Weights of a small GPT-style language model, trained from scratch on English Wikipedia.
Size: 10 layers, 4 heads of 64, vocabulary 11031, 15.2M parameters.
Training: a variant of Muon for these matrices, 541M tokens, 8249 steps.
Each number is 128 + 32 x the weight over the matrix's rms, rounded and kept within 0 to 255. Layers, rows and columns count from 0. Numbers have three digits each.

# q: layer 7 attention query, 256x320, rms 0.0288, rows 103-188, columns 240-279
# k: layer 7 attention key, 256x320, rms 0.029, rows 103-188, columns 240-279
# v: layer 7 attention value, 256x320, rms 0.0289, rows 64-127, columns 240-279
# o: layer 7 attention output (transposed), 256x320, rms 0.036, rows 64-127, columns 240-279
q103:111170134089150135168126123097149155149134107058124184224145147106104097129103192156168103075114109120100139121119135101
k103:104087123080113177100161120070137116126176130089094120110171094136128171105145124218131188169143150111157092137162127098
q104:146126149068124101144092116163102124124121120131109074123162121170064175090111120166122173135117067137174122107140129131
k104:096154163114183092134151171119141101107116163151163149156148145125127158138160123165161126080137153140146162093144112198
q105:191184096130144129085101122127125127098180134056188127061173109155067097131123132159119108145109102108133154173148079145
k105:122090154084071117063130133070185129136220216154112142107133139179143155153099141092078068098172154074131102122072125174
q106:115120196157098127155106076152139120154161133097067117161081179134140117069124067117126149120169136094099163107148107143
k106:121155165134102156137158119181159107159139143185113109134114120086127100127161085162177157081048102116113138129184029122
q107:095145182147180178143125132099143095116143105124102135066146071112165115188134144141118125118087134142133132111156119135
k107:139114159157119171193143134096156087119115079109085157128101096105123115147082174156147128182116154144164102112120080125
q108:152055128111091160142132167098148103117143126106142078124134124198072065096141101079094088122161155173115108192115196056
k108:132147136151147128136144176137140083138184178165159039200246073130120104161116125128130123133133160116106119091200169085
q109:095083145106140102132075172145112092141158133155159135088147126211175119169123174146120142117071140114103130130149170111
k109:154088093049119171100057109126146160070132132166129077170096130141119119116138161089148098142147134108060106115158120157
q110:100144126131156164094151146102160087078158070135108119196138114089075112096130172108120141136104104142112154122106172154
k110:200133117183172127108129111090144125176084097110158088125106105129128165123133150131114096131115114150167109143182114150
q111:187080128139161164144160095131118108120135144129088118047143102122131094151148102169193150125122147129135128115113102104
k111:123148126140147190154129155091146132091165178115123171071129147130177093134099067066100115095132173099145153146141132197
q112:147067170197080109199146162122155121080117082222115100179129174152151166138100141083094172106092113106164099092105149136
k112:087132107152109131145112170130112120105125070111106131067100085109170071122109105143179144079128111153110117125150174123
q113:144088133165142164104107158082109115120123114121117138075128104120124173144145091134079140126138091138096150138158150077
k113:148117101132145211107079052152104110080107123141119157118197132149131091121179130174106146140149137140164117109083137130
q114:088097141156182151095201066137198170154156130111086040088075113135042121095141141113186164097165087161143141123120118147
k114:138121097103157139170102098138175134147071141181111139112164119150127072130151101127140148089158106128099103154180129167
q115:182220159124175148156133140107057125164151130079125130139074115174091153125140208145163156084158075148150143116100109135
k115:099096167173184164105132122114121105114112168063195134127115155149137087112138163105140114156080145162082105093149123099
q116:105121113145110136147147073114172113086054127116155149136117130179137114145096069135045214089127039130146201158123091131
k116:121128138147106155178085138166118212109100168122088153090115053082154152154140105146144155061141068143130130156155136128
q117:139098137111112121176128158068135109146095123150109130056056131111123108105110104118072147210167133201115113096115098168
k117:144152171113109070106108116141158125124133145173149094160086078119082068130128173101078133121159110194110110133127119126
q118:155114129155093124171099150160161108122151076135171106164078080135165127127163143141104115204178189127109161075100146171
k118:123067122192104139127118085151170132102175083134114097172117122067125090141136160151112145136169168157168121118131192175
q119:135082107110123129124139033182130151059126108069165184133151143206122116089193140087180142130135117153101168116119108114
k119:123110158173116109120078120130094136113141087148181190116155157090139137130159175113146118130119139119161078146167090110
q120:093137098124160115165173124108088105086192160117118153198181126120116186135095125165203129112176150115181137141121123134
k120:143156121108168148136115102100174125137125091111130176147169093170115132115119143092178088113108162155180124097177102108
q121:121074175124065121169093156196111075090077107077138129170091093160123117112111072097068171146108164165186143170110111141
k121:072075240108127077175161118188078079143136105097111171112141106158111132127094195113129074069141183147157090129170142085
q122:156136175194068120158135157154103151134129127115109090181135100175112103159120063137098172219143103123142156144124120092
k122:138163137167122139118138162145110116115100111074140038153152117164114226117087065169123142087164067147114165164120170129
q123:153155178120098110197080157090104119151077203130123120174129100107069155137053095146128150136086154127107075136137165074
k123:068158100192091131117138170153097138082109174112126139126140137064101146124086174166177119144189147141109139126202146107
q124:134135137153154094147142067106086130129095081096139195178175126114164140130081112081135158181113169164135084164088083133
k124:127153141136169109168097123115144147072140114175148139172163153107163103149104143160076139121096085127148115121121098093
q125:147145142135171157105155180135167118134155165084154075178051211118122151086157099148148162132149129117139099094169103111
k125:159092155081143104146148128140099136204152119174088153143117143072135072074136144138145094144142087193110084132118126104
q126:108151152148122032133084184091133142182139081147111150146123073116111114187120173078125145171122120107120133148122096065
k126:159177165163125094180136102076067101120134132107158153140129080130142077176155161136143122150104132171126142137103175151
q127:092148117110099122101150161204141131167128095132103162107130059172100074169063083169073148141148159093171141105143128143
k127:152173163167082139157134113170130100089130181120134140150153104111127120163145202123112190113111122076108122163110120206
v64:105132169137129181137154139119159133115093138120101132123119080129084090122081127126203158104108116176116176108107127143
o64:143118083138182159037167142140151164098114155122137104138152119133116101082124148106111155177121128134066170147071179130
v65:150136080129148086139103162077186155093143146101096137156077076131098149173107116146132182122154101148159113095125169107
o65:125108166131116101115102155161115096098137088115151103133072110156125149126087118158071155113112112173124140099087176105
v66:104086095133167096138130186182133125103087157157070072196112123148082086107095142098133122102160137165099153116151161136
o66:153048131124152163207115176135156146132146063085175138177150150182108145101076125069143118072167135148132150121102125117
v67:121118187111167159160135129085108151156128104072119163180107143165087130179125132192050131098168169126127130164102125074
o67:114150144122121121145116147095113117163070136137135146161110161134151066181099133141047131072142129157144135135158123085
v68:138123187147130147134077148127118101159122146105139098171044102182130113136124157146082115084141117123164136108107140133
o68:149097156120140154085096147146119165095126159145118123121057169153173073114142202108091127090171117176146075118128122178
v69:088116122127145071093105142169157166095083111138069088117156106108104099152111161127119172199108131150157103102143213141
o69:130147052140123094122071093165088171157098064096100122172181148178137203134114134122116218082131149105125168121122146182
v70:155144105162155116118148165132134141113104172145106134115129153132041132133162088113099191090121114126132134105096122145
o70:147110119149104079060112095104155090136099149166095178117055159134130128124183149134092165112103130123127132120060132179
v71:145115075186185142128171144154132163112112118122161120111121044148085088159124136136131132115107073157144154134098160109
o71:127126130109170121140119140128196098105115138162122139043208106125142150140154072102135161138120103115158143152118147132
v72:152132139097179134083128086097126159106143142135106091160113165126089121129144185172139077114146106141147035127081100089
o72:124145116118147131100133101128121097159146128123069139143133176125162125125131155111059109175073105120164139127119112150
v73:172078127108121182109113152116110097118163149147100149126095091124081130178123066162119139137131101131094133138196080144
o73:142120120092085141129138133110127125154134113088119128092136076152134174134141123095132134131150090116162080102134102063
v74:147121162112162141108107125126124125145122109145100128116142159145151192150148174129099130120080134143070046118172144202
o74:145121193124166102131120087178110085095160177144093173100195146164101129119136145136131131135102178148117058156157140144
v75:113122134146098114176138124136073155075168091159121088122115134185081130186118114141101123118154133161137108089117121097
o75:107122157120161105114101127094093095108180135120129111150115069144116144139192156136096135066105112139184104095059132170
v76:150120104117135179101062093132126109136136140132022102127132159174162132148139187157174151187101071088167112091119174100
o76:082131108116153101108101121144146138109173175141126121120091178207165124125128187104166101113087149122088136105135114158
v77:112146089120186172171094081115145149138103097115063172089155165071119159090135034115075146161158151112103103106112100120
o77:131094133099149140167110129158136089134170108152145088113167133111103136178151124171116118146132102116114158085082106173
v78:146151121141127095104168157141118155065167120150108168129143059095150168112152107081065073127144104112166079118167111116
o78:137109129084124108118113170115126143073153094091143194125111109097106140164156121112132131180185172115146062142106105116
v79:093078134127151107108196105104104138189164174168124158106090127208100102101205194155133196091170145129105123149125121159
o79:139116103193121124055109060113132201144149126130179148138125129190129129107138157103129094170158131077084166057172139144
v80:100182176151177180162130139147129121134184088167128180077160117128170103111124133116135139141093095153108143132135162110
o80:106140169133118151150128102153135171110145140158101089152187165077099112163127099124088077156132120109098184133084141126
v81:111164172141143134118134131087201133167098147136124167169070119121165126127109116134135108098144195139117176139105111131
o81:165157141124133189150088106109170116145136108124124102163137147075154115107149122122161186135119152103120146138121106139
v82:163056098089138119058171140147155110150105110141151134103090116134140099148122116125134100128116126169106125142104145130
o82:115109123098143149133151159121082140084099095124103093187068096132096163133141089112127156160135169100124145142086180149
v83:144103173083123096093112132140119100131113119135120129087163143066153105127178139081096195137119123107090135138072121139
o83:115097140170097161086130139163149149119181140150109181000137143110160096124130142135123127146128138116088123142091140145
v84:069113108171172130151089123052079130197151134078132118163141147104144132103134132146138139136125126148077115091154114148
o84:133091130116142168153064113103093085097091158107129167054103148050062169141131161145159141145100102108105091131152125048
v85:166158060173165131164110073110134086101147175069192148113183137137126168196169161154128072139119092185082158167069099160
o85:102184099181103108163075082113099098176117120079130144055117145117145139168124085134104093083083120168119124211079131139
v86:120144079161142060189157093160105138112115133145133147144103128118092145194132121062148155126157097116133072119085133155
o86:155122096184052071178132122189076144101156092092134137123095059078156140106145129077129053098082121117189143083180126109
v87:137098130106113113072116108106053122145159107160124113140148048157106127172103129080138182149155123136113154078099159079
o87:048107128105138183137118144132093202116130123076163162116088101217076167168121110141112128119107138159106109087127180113
v88:052094088158112152076158130159127082171160046102074168037173108146096124081088140149138169123133158194129125138113160073
o88:125135177142091136109133098139138112069153081131158092084139104162055117033171085145117117127135151160129171117170141058
v89:125174138198121136159137142069107144104160170142140097102160179175183079168163146123146165142121157176193196109130167122
o89:121126121199100112157160080164126143139178105142100096156095123082116127058127123128135182141070135179107157159130081138
v90:106087157119085190083070102151149142157110139122091123159180181172146096096087111121141168182106127145198100144136117101
o90:141143180120128073089122166066180145086103049156130104106101135083141140144134132108111092158116106163163119103152154159
v91:108110106090159093120091131089074116120130129093122140101119082137149176133097038171151151110165142146112133149146186156
o91:144127108140103105172115122122043106139115165100109104178141107147048151183116151190164175080142109106144146105138138144
v92:147120124181129145095155163123169114147116155063132114153155115112120101173091099143128077087160084122090138112117121211
o92:174073138177149172096145128132147145114182156144103125082126165113124146117079106183136127083127174143154161100142106117
v93:153173094136137117152152198137156130165148153122126101155161178122123147094097070119118131117173124150120116117128124107
o93:162184106132108182122113120083127121164127131128191058158124157129104099147132117108087165165096102194113116194155135116
v94:167121128164106134110118136120075129219109151192086179127120135151112138094061135140074095117123127163141122105144124180
o94:187132089136107120094147180168111069189085143139180149145089147165141135148174097085130209103117127114160141125156159139
v95:188101109112110121161096095143078103142150057131124094121133153139094129111122130132127155164144118176221099116155086214
o95:085096161109056111094152146105076150111137085125108085145093206173111142118115150024156096086103176154167100122114131182
v96:149136125197095147132157094121148110163116144195115108162100114117084134122123156159108148125152100065172114150126108093
o96:072147059080103100132111170138135122171090087165123113134151081172055128160176106167084097130110144086162153118123127108
v97:079137131136073129111121160120134132141106138122150175117084167147141142078103146123112117134098111148103121115146164139
o97:092129119080129140077148160175134120177121115155109156095080137098136154099092105163105126161131164078154126156188158105
v98:101203125152160142133125066169115187139145149092093132124069105151121130147092176105207089118141205127101103122186121131
o98:170128052153122157175154106165112168120173144188202119100122118153151101147132184145149138136106166059092144086131132160
v99:147171076104171176135077099152069123162127097080131149124158139127113119073126147132152134187113158138119158090130145137
o99:119158172042136179091165162146167127106084122063136113215205131127103151105147098089139144182140089185145105108150114167
v100:093124142114121164169167145134074143185142138103155064110086153107165124117157101092099104161128096121122154123125147087
o100:109107097099084120135148107128104108122148107119137088112042168161128107077142102146075079112118088137146170128190123168
v101:096189169158160169147112204155166107212104165138193143098110143075134075071131130113112076130104142125180105154120142119
o101:093180140112155156113204124131130101079071127161084112144117143124127140125159188129111112123131070108088080117127093109
v102:202085095087163120128125104158050108109128127060113081116089111129104175152119097117137162149078185122125104123117108136
o102:155128134101128109140128123158121092193193099155150094139143130064103130108156072091122171104076131122164137098049125146
v103:084150138169162148118199107125103134131135109143232095124069167107125072107112077135116131094131092141118136157105113195
o103:101116116140167169142156120156146125169152121171148183072104147133101118115153108099135101115110105118087127171143111182
v104:115106127105181145108131152117118110111132117110120143150110137126128164119096104099141140120118124136207139133125157132
o104:096111084117144136104137177132104112129174112174154108141095178125131086080115084105157107163172138110096113068129135148
v105:109143114145125169111171114097079182110138094082178108104036082133146100133129106141148071132120131128104113125107068073
o105:126138149113140161093130100118144136173173094061187170076089104099127180088141124110143131163145121160105151131194108109
v106:145188143121096136142166125180088136101089086150140067149097177093120093145115106170085109156099112178125096154113164127
o106:144199130088135133091104162147150113098119103137138068121123166111141042143113145195107151087119146084145096104150127111
v107:165082132104109140129153136153118110163157148126100141146131096140099098084166085110120094162118124187176137151152133131
o107:167095112148107096104122148123109041112139131132154144142133135097094135133145094147165128132116094132145142131069114122
v108:151140132136084181143073140118176159136109157123126140089181127126108122140097147153145131138122143155109070172146101063
o108:099171115188119127121148141143120102057124125092110135118188150106163148114184108132043128096150147146136133113110072107
v109:144067149140067097134113086125119092120180097132173112085149178130115139104081165123104128138116149139103061104145163125
o109:132158168106157126061168133116107153113055092144100174125112114052138113090072152151121063149058183147183041110130139064
v110:129074151144117110187117113102181163105104127091160161114143091114147136090146103128125116123126123165120197162066167120
o110:132117128131100092116132160170073136126109142132144152100081056096189132103108092095098162060117169087122183109150092070
v111:066104101147131106124102126113108145180123088120183079126102125122121151162164094128167103130196168139076153120214092131
o111:078121132117112116173127072124058135128168120150175118106145128165076173155160083101158148145152036089119093059149099110
v112:145185119149119157117164126075106103092165173123146139139119140134188133162101094159172113079052164176079181157098124092
o112:124138144175111158101129112127114107155155115123192144227087094094169126167160155138142078042104171190154212180109099141
v113:143113142131151132078158156147155073145086168151096166105037128169134153121169112151105162176113135113123129206127139104
o113:095094157139148100120161158118154112135105150183111105143031136112185099161052149219155155143168136089147148090139061103
v114:116074135121114141131094134084152048194124147147121127107082149101130186114152116133100154132142089164104109133093186083
o114:159141113087100165140086180145121132086098132164139135139087080156149117129170142148166146121117098113162192161129179076
v115:152169114118161148113143121148196131133169154139103132118172096141140085114161077144122125168134133148114079123131133061
o115:126089045147151157094164039129176122101188137115118182128108141152114108173155071129100113150130110128067150120101090113
v116:133132157146134216148136112091108181078062157113155098110111160117169089167105134142112149113132077163150145102177103120
o116:102100146127110093163060142178189091155148122153095128089114155119140096160149104098135151081189105142100149102103170143
v117:101090101121089127153095106173081116129150178152076140124182134087126122137097146104114123089176105142135146120095105137
o117:135111114151096103142109179162095105105135157101110132156146162119177142110178075151137124093124101127150156181130095135
v118:137156116138089157104137079179090102142165165157130101078097100096143124161154133101147147101117142178134121126108124094
o118:138159188179124107056127112089155116158108104115121105118070163134175096063169161084139182122153114136154091178100126162
v119:072138105136127146123111087058127130103141108116084111184162075174128144083155136195140159199163146153162144128161178133
o119:095139157244194109085089117102117131116176050125093144118197085183157138149135101157117125168179147071110128102111151068
v120:131129133190147115145084106108137076140134169105110111134172130150149121124163165152122160124109099151149086084075133168
o120:121145107150067126135074126171091094153105125109105156071165131126089076131104141162140140138081093114110121092210165084
v121:103089123152139173110144109139116131156096143152088098115177075098143137093152172120129111092170101083109150120095091076
o121:177111180136175153140161152168090129161142064088121135115167126100098118090149145195118147128166145143126148147113088086
v122:109111136138120037130165143092104158067153149157126127145144084168197136149128097101155131126138149169110120126111145109
o122:128107099144124068147174095105142112117070133111163183142188086154181071120097157102201122111120165160107109137099148127
v123:116126135150126102064135149178140166072082141104097088159121112085124132134098152154156137154123107156127117148098110131
o123:092118129172119115101162157177150114123151119161110133146076133057103071107167140191052160138100125140111112143122143164
v124:102117141068128136095125179137122104089136132082142094111133122163156119161107101087167119139153149162112074158126137140
o124:113086180097155088161068107105125149132132088151147081120138139143093110077094158064146108096096122187095101112159109138
v125:132099138153161140174089123132142092138134122152094147114077088172198151166140101140074136127154087107151142123121125175
o125:126123102156152098165102166208137123151143119116152077038119121167135106136101094153122091150106139121108116110147082161
v126:119119110115168138086136137100096124104118156109125050146130108185129192080142132130107170112097153141109113143156106116
o126:072131123116204102130167138129097128075173116125152104095089146159159093165146114070169165081137178140075117121164115098
v127:117128150091178102083119090071085186138127156108125145147150127127120122137157105110137110092127177154054104183112151149
o127:162179156154075127143137126074115116175091133078119136122162157163117141162134160178123111144118108163076193120078116136
q128:096133112132150130121175135169080074124124134143147107166189119171158147210139112101073080114144095111136129157144152114
k128:154161160196154166154174097094171110081086091110117125165123065116139188180100131108129132107158200137140128097087108136
q129:171129113088059119150173122095136127150155138163068151043114139086103137168145127135159157186105095142117171106131102104
k129:104117118122139118111142111151173112131124150174108084133109187138142140138103123145173100138088165141102105159143104142
q130:154090122114055099104107138145067070164199128156125124111140103149122117129150136098123133115157137127141159144125101040
k130:175119155148100159111134151073127068071150094094131079115149196165134122107133099083104123137106200198129146153045180132
q131:100129166096116148135201118194143110171172194126128155094141081132132050116134194132096170124108127123116094125067116111
k131:134105129120135136148155141140148137072120079212131089102149119062196161061112178068112160152096178133101160160126130150
q132:133091147122100116132150119112184109121151144088116148133071169095156144135145148144119120140150073149146166170136102146
k132:186101089105148139124095112113122148057124107157125138110103158143135081095113085125140069158177124092165081169132086089
q133:115080108119137110068128137157114117179125097122098102125167122095138157191154094107168117135117146158124107111129147148
k133:149183136156114141071126110168153147117162116087120099102121125116119149170126114115133152084112157117125122145112169058
q134:133101120156071091126103136069141111111150132135146108147094113165076107160107096150139082168135076152151128094155146169
k134:131099157082126120080119114127143128137145213119116111146089161111085197137105127101120132189198143100155114151137162107
q135:117128168154159065094118116123131163168117134154126168074106109113131102072113121127085063152150091169116099170168102153
k135:089135136122113102114078137095144104103147156117104167154123180097108127147111154140133133138158117138139127116105148114
q136:144133141145161163117114130119179102090164168192108141125124103097104145101164163133143142117105070142117130158138148128
k136:140121112154156161100153116092094067137149140171155129106142104110158166117142110083092139070131075105110133114151124120
q137:101167146136099080162169110136103106111053176064142125123168141098116107143081127131140139148119156121100178178096183155
k137:129164146143091147127097114084119171148135114091075045093107103105120105149148137136109108146169127142113143199106160147
q138:146122121163180140111119170091140085111122179172201151187171120136181078154112153138127096120117104089143116141155095119
k138:158134098176079090115143126090101127152115073126124251141126095172119157159150138074148105150167119154090142137126111149
q139:134156149109125144137171110140132175176182106179135129102168191129149093098125176128182130063103174095176116127124145113
k139:128114161097193127156189190112133122100090114129114110118150091150182175152133130138133148094119114164137106182162134156
q140:108181133096131070161111137064113102133122153155161162133106136079125135129167115134143078149124119135158100092087125127
k140:145139154132142097119158146094123135168043141087142191153143114111102116090150138054111110131155099149118067163120151097
q141:098091141136178109124140100097131099048153089097107101112096143127161118114163177147114097137122157140108140120129113148
k141:122154115115087138173157125153150104079140188081085112094139175086168118068118115116166135117176092146169089092113083141
q142:113088156105117093126115153104128133126102159163124169113079068122103126151146145161172129173112066127068126141074114198
k142:049156110153119092118137118143153119132166208153154133093174120129155072102137088167133135127136090152091108162116074177
q143:137134151089140069120116098136121180149076159115135075138147105104147159201125178099132086074152140122146139111132165158
k143:114118099132168122127124150129155136126164107124174160182115108127129182151071121149124094166203119086138170152109119137
q144:088130095176168132178087123158125121128186146158114116116201102088132052165127097145105132114143179094119093123071086163
k144:108104138127076112146105142152196086121167121120136125165147071114154113183079161153140159074209177106113136129115078133
q145:197119091123124111136163075155148155109100113157121118084119107066184073157105121138105130099121106049187114103136150118
k145:118174142190114134156101093131139079106050100069115086125115152120114159127130096064097131052168089125173161137127183140
q146:183085177122195176151109118150140158038131123143171210113101099136135153127119191088161179103120142117088111110125124111
k146:078110129186153145123114108121152162081155132097190103179126153127130152104151095113110162143075127153134171160167165157
q147:130096153103115175158142163154070140152110151058066117132147099122100126093072137166145074106124135143091175076153164154
k147:092117142077081160155156129188123104108114114108208100137132068180110149122124139119157133096109128105107122127087106110
q148:126154160159170120109066150104137167122134135136161141181089202126114160147128076180101164092201100167127126195141124121
k148:168106104112116116063190121140156122196121144073127102061087140113083185182091084132162173156124059122126115100136148088
q149:097093111146199141130138144116122181133143123084132104126139141143144157120082123140158150097142126122132130122149162119
k149:145102118066133116133129118168114170135164094171106140146132153105143122112133091125171187121102132107165105094098117127
q150:113055099150060165153115144140093128151213138145103110082081124132152117143128085157182160127137084132092097140135081117
k150:163163128133166108099131102123150091114154114083121109181142134145132115134078174137130131164111184135154169116143096092
q151:085067184138105162163145090107106136133158097204131112140086147140091143139049112106116142189113135097089112092144080145
k151:134155078187137133091178072143193072132149183095139078168069176193153136104097165186148129140136113105087135108083155151
q152:134174155059124177143119147163136105111180101118070116061120159177133123158077074121132121101144194121175141140181138099
k152:128131163141163116103165123153180126109093188055127118102191132138105118135148052120137139112134153123126150158106109069
q153:160083119116138148092092160136117126105154144110200161132148128199145195085110136169094113085139132136134205135106103057
k153:136109188139199157096151155148089049080148095150157163158135155094174134139139147119111104176128125110104154146070209127
q154:163132134132145128114134079111148098156149098138099149123128112124096127152110206140125096138164131102108137151117175136
k154:113107146163113140065085118113106150063144139067105160132141129129111183152110183182144108115109185083141120107138134144
q155:182124194101141114098151098157117128146116132110098086112200126123161128138115111153113161121085139133133091119127151138
k155:127087125182142092099163117152212126144137057163146078089110085161158083140110142157133108063104104175121107127172115112
q156:082103146134118081088130126141120141144135138142105175205071110079110090143086168153139115144134167143131123145161143132
k156:110100093109092123155095107113091109105129110112151175092131108136123117149159123099115129153168145096147154111166111119
q157:120095160142089087172117146125101147096105141122171145139135136114139103133175110097137159162136120170108134156095143153
k157:176065115124142064118058211110139147091127149148129152068132134117166127136153134131092130099153165130076123141115119100
q158:102161159116122152152162144157099105171140154113154163147137122099105139132160178116181134115102066149118121124092148138
k158:104096169197136122097179157095102071153064117127089148119126145065169173137101117117075095154120146128175156121159116095
q159:052085151114153140124124143118136130145143112184109100201103142108123139104151105088212084122090148125135121091104089105
k159:094104083148155124165139186054109151102095156157093183158149162173162089120096113153115149100146152094152124117136126095
q160:183129096089128116168196110109081127173195080153144175150162134124138064121094134101087111112159149162116083123175068110
k160:129113184175175110110198120178113099104139124037082108204128117079114130082181146162118151143089196143078141136119069116
q161:121110136113090128148115138092160101133102123160106159144111141106102138191120144088084109119128144157173141092124099132
k161:096174123132099135146077146125169078110110213084133126156104130133160189097118126119118150136118085158070101121142142123
q162:103114121117131110137162124143082100118138119106085168103118150087116198127123168157103111093143073114148126167113111100
k162:118196097154124157143207146087151098135084076102138130175089167125124107135134105097106140137158174131140124151105126135
q163:101108158094094122144116075118125169153122061159162150089114136159130117109100120171120138140140079153107144130176104153
k163:105126109116122119115080144089096088142067123140130098110148142094100112167109098111136134100118094164092146166083109150
q164:170165075096154069072159109138106119107156061138142102125140176131135132105137088127128145167134178136119122111147127115
k164:132165079126139101142166139152085108085163122111106086112161131159138122148200137125153177157120136088111162116116184094
q165:132142110125141140112128124097101100099138149052125131183216093132123166157091090114147132138070135166154077134147117121
k165:127057172121102166156087115189121113133076125098160122161153136086083123154070115091152144144070095187093111124106093113
q166:150148156115086119097156091152132129174150118090130082042146145139124095090075111136176123137080106128052165136157080106
k166:118206162095084080159148127146169096136161157144125012130126151131093083090151082186121055161056103161101202133120079117
q167:104135081172080143083091082075137149131079142205155144085124119135159114146166162116136118116129137135099131123105146182
k167:126064103205133095074134149075104150163110182199142084108135142109175178150182150070131101134173104136186099139104156154
q168:131135172118105107156124138128123161107082128131136209155130115177116129146160111095091129176170148154140159130135114125
k168:124107131117172108179123147139130158121118161116161149116134140148179092132124172183102078082158147162107183122111155123
q169:129151126109145127114169098100097099118122169096115142101125160177124121119147106102155148122156147112152171110100116132
k169:111150179068098146131151129110157131143177113169135172148167097127118157145117155104114151113112129091153140170142131134
q170:108118162059145132119152143123135131132150151137162201128145097094131073139104104140086108117095190116154078121161155127
k170:150121140116087074120161105141162102151112146178155107074165107113126034126156130097137112104102139186152060136125118142
q171:186117118115139145114122157111150114138080110123104150095112146149112139145157140154091068179108101129119139133163074166
k171:111114108162081159108138117104153082106076134121102125115147130058121124133140168139110177148120118104039139151132099178
q172:131170172173114118100145139111159141132132134134153120117143117059132145140139149124178110121109107151131189165136183098
k172:113162127101152107106074112116127134113112154163186136075122167132166123090132105128122164124112083119119162141082143156
q173:133141146127153123120147085144083143124164183097132096107116160143098137138128105155097108111099108104070115108116148127
k173:153171065120128141138151136129153133177103133120059157135118124132102148128171101133102075134174149204130120151134122070
q174:122121117142129177214113133160078156098156144111148137158127123104133141141098192081145146176086122104131107141070081187
k174:131133145102166168127134140151119140212107097117116115135135121131162090165107094123102144135121128101202137146130137101
q175:154146103075124088137095133152117116099087096136153114119209151154130127191119185137105134137170120124094113172172075121
k175:126090165142134109130094135100100072121128134096069088158110150126124097174138094136132151093114153125093119161117161152
q176:110119113107144147104128141147165085120171115148171189139130100138094097159133141163056070112163121174134081126150137111
k176:122084117123137111099136151156140154099107151138162133156161160131069151115089128134126097146137153106151089088110158179
q177:156119163170113141150080122156040144121150105158127168156108157099107109137111108133118113140114151080093081156165120070
k177:081182114173062141148092170127053114055135125088109163208085126123134171138145145105111130144078154132133067115127175117
q178:113156086112131115128102104058134170104142086184104152134113140167136137101138165181072171164151147173112142140100111032
k178:081167145108120112128175096096143121083142099165154151135071129128129151124127153154122155093076163124140151066081109172
q179:063099113123167183170100089130170153146179077122132168140099164099054126141091147145082097163152157150100128095127109110
k179:091169104168107093162126104142103052159145163167131136146083112173066120126075118101137116163107152089127128104115105146
q180:092140057140146166176155114181131133162129095117117119100101104177162103152081123060127106115177175076186158133179093131
k180:090134164119076121147135128119108128135160115087125050176146087073153126184109121116167092103114204062152164111147127113
q181:174125116108131135149136162148128178162140162116077152139119138135117104124140077097175072126115072128139139169186119107
k181:142122097159107159102109104135125105128099148122063122100125147147160111119125111131163155122093148087092170146143084115
q182:119112135100131140134110123119146136165153135133133184097147101134130146133144102161138103176155072128159091122144120122
k182:126111112105112148126112176093150102139094133126173212103084140191108135126159139127102126158136106173175062127127117090
q183:136130189123068121140153165142099168151160171091123106160148128099118061151145157085140119133140167151118147113099219115
k183:085074121109106097093140110123170179132129134075152146190159095123173115112175104201119141143140110141192142103105139139
q184:129118121135117108080104079106100121118079101171088182167112127199190145146147094142098137131113092147125160068100193115
k184:142121153137084157148104132137145155102078078135174099079111102183088160126159107129159116177111076127083189095154151191
q185:122123120142106175143118114124060132157090108154111100088134114135067133146114051128117153116175139112184144134206141171
k185:080135189160162117192126102122144109129117119132152084158171142109125097174117114141146097093106148145083147117109177098
q186:145134162110102110143147076131118128173119156150151079179132077069139126119153165109133143120118140151097156114101139108
k186:167093124162205114110127153152117159036143139114198118148091116081138158101165101140125165097083096107077122121121132075
q187:063177117112106139107102164119110103114146112147073200149065144143086064196138137077086174141073155184117206140122119103
k187:121163117163090142117140172126104148146119190097183102120089132133104167089146099174095074140153104150138165186131076124
q188:140130094125107117147146083157115087083108111131148155108109102114126124131060145128127225127127106130116091148188113121
k188:161128140094166152095089075190151137095086127094127206181161077101154137148100112099136116135125075116108081114143148127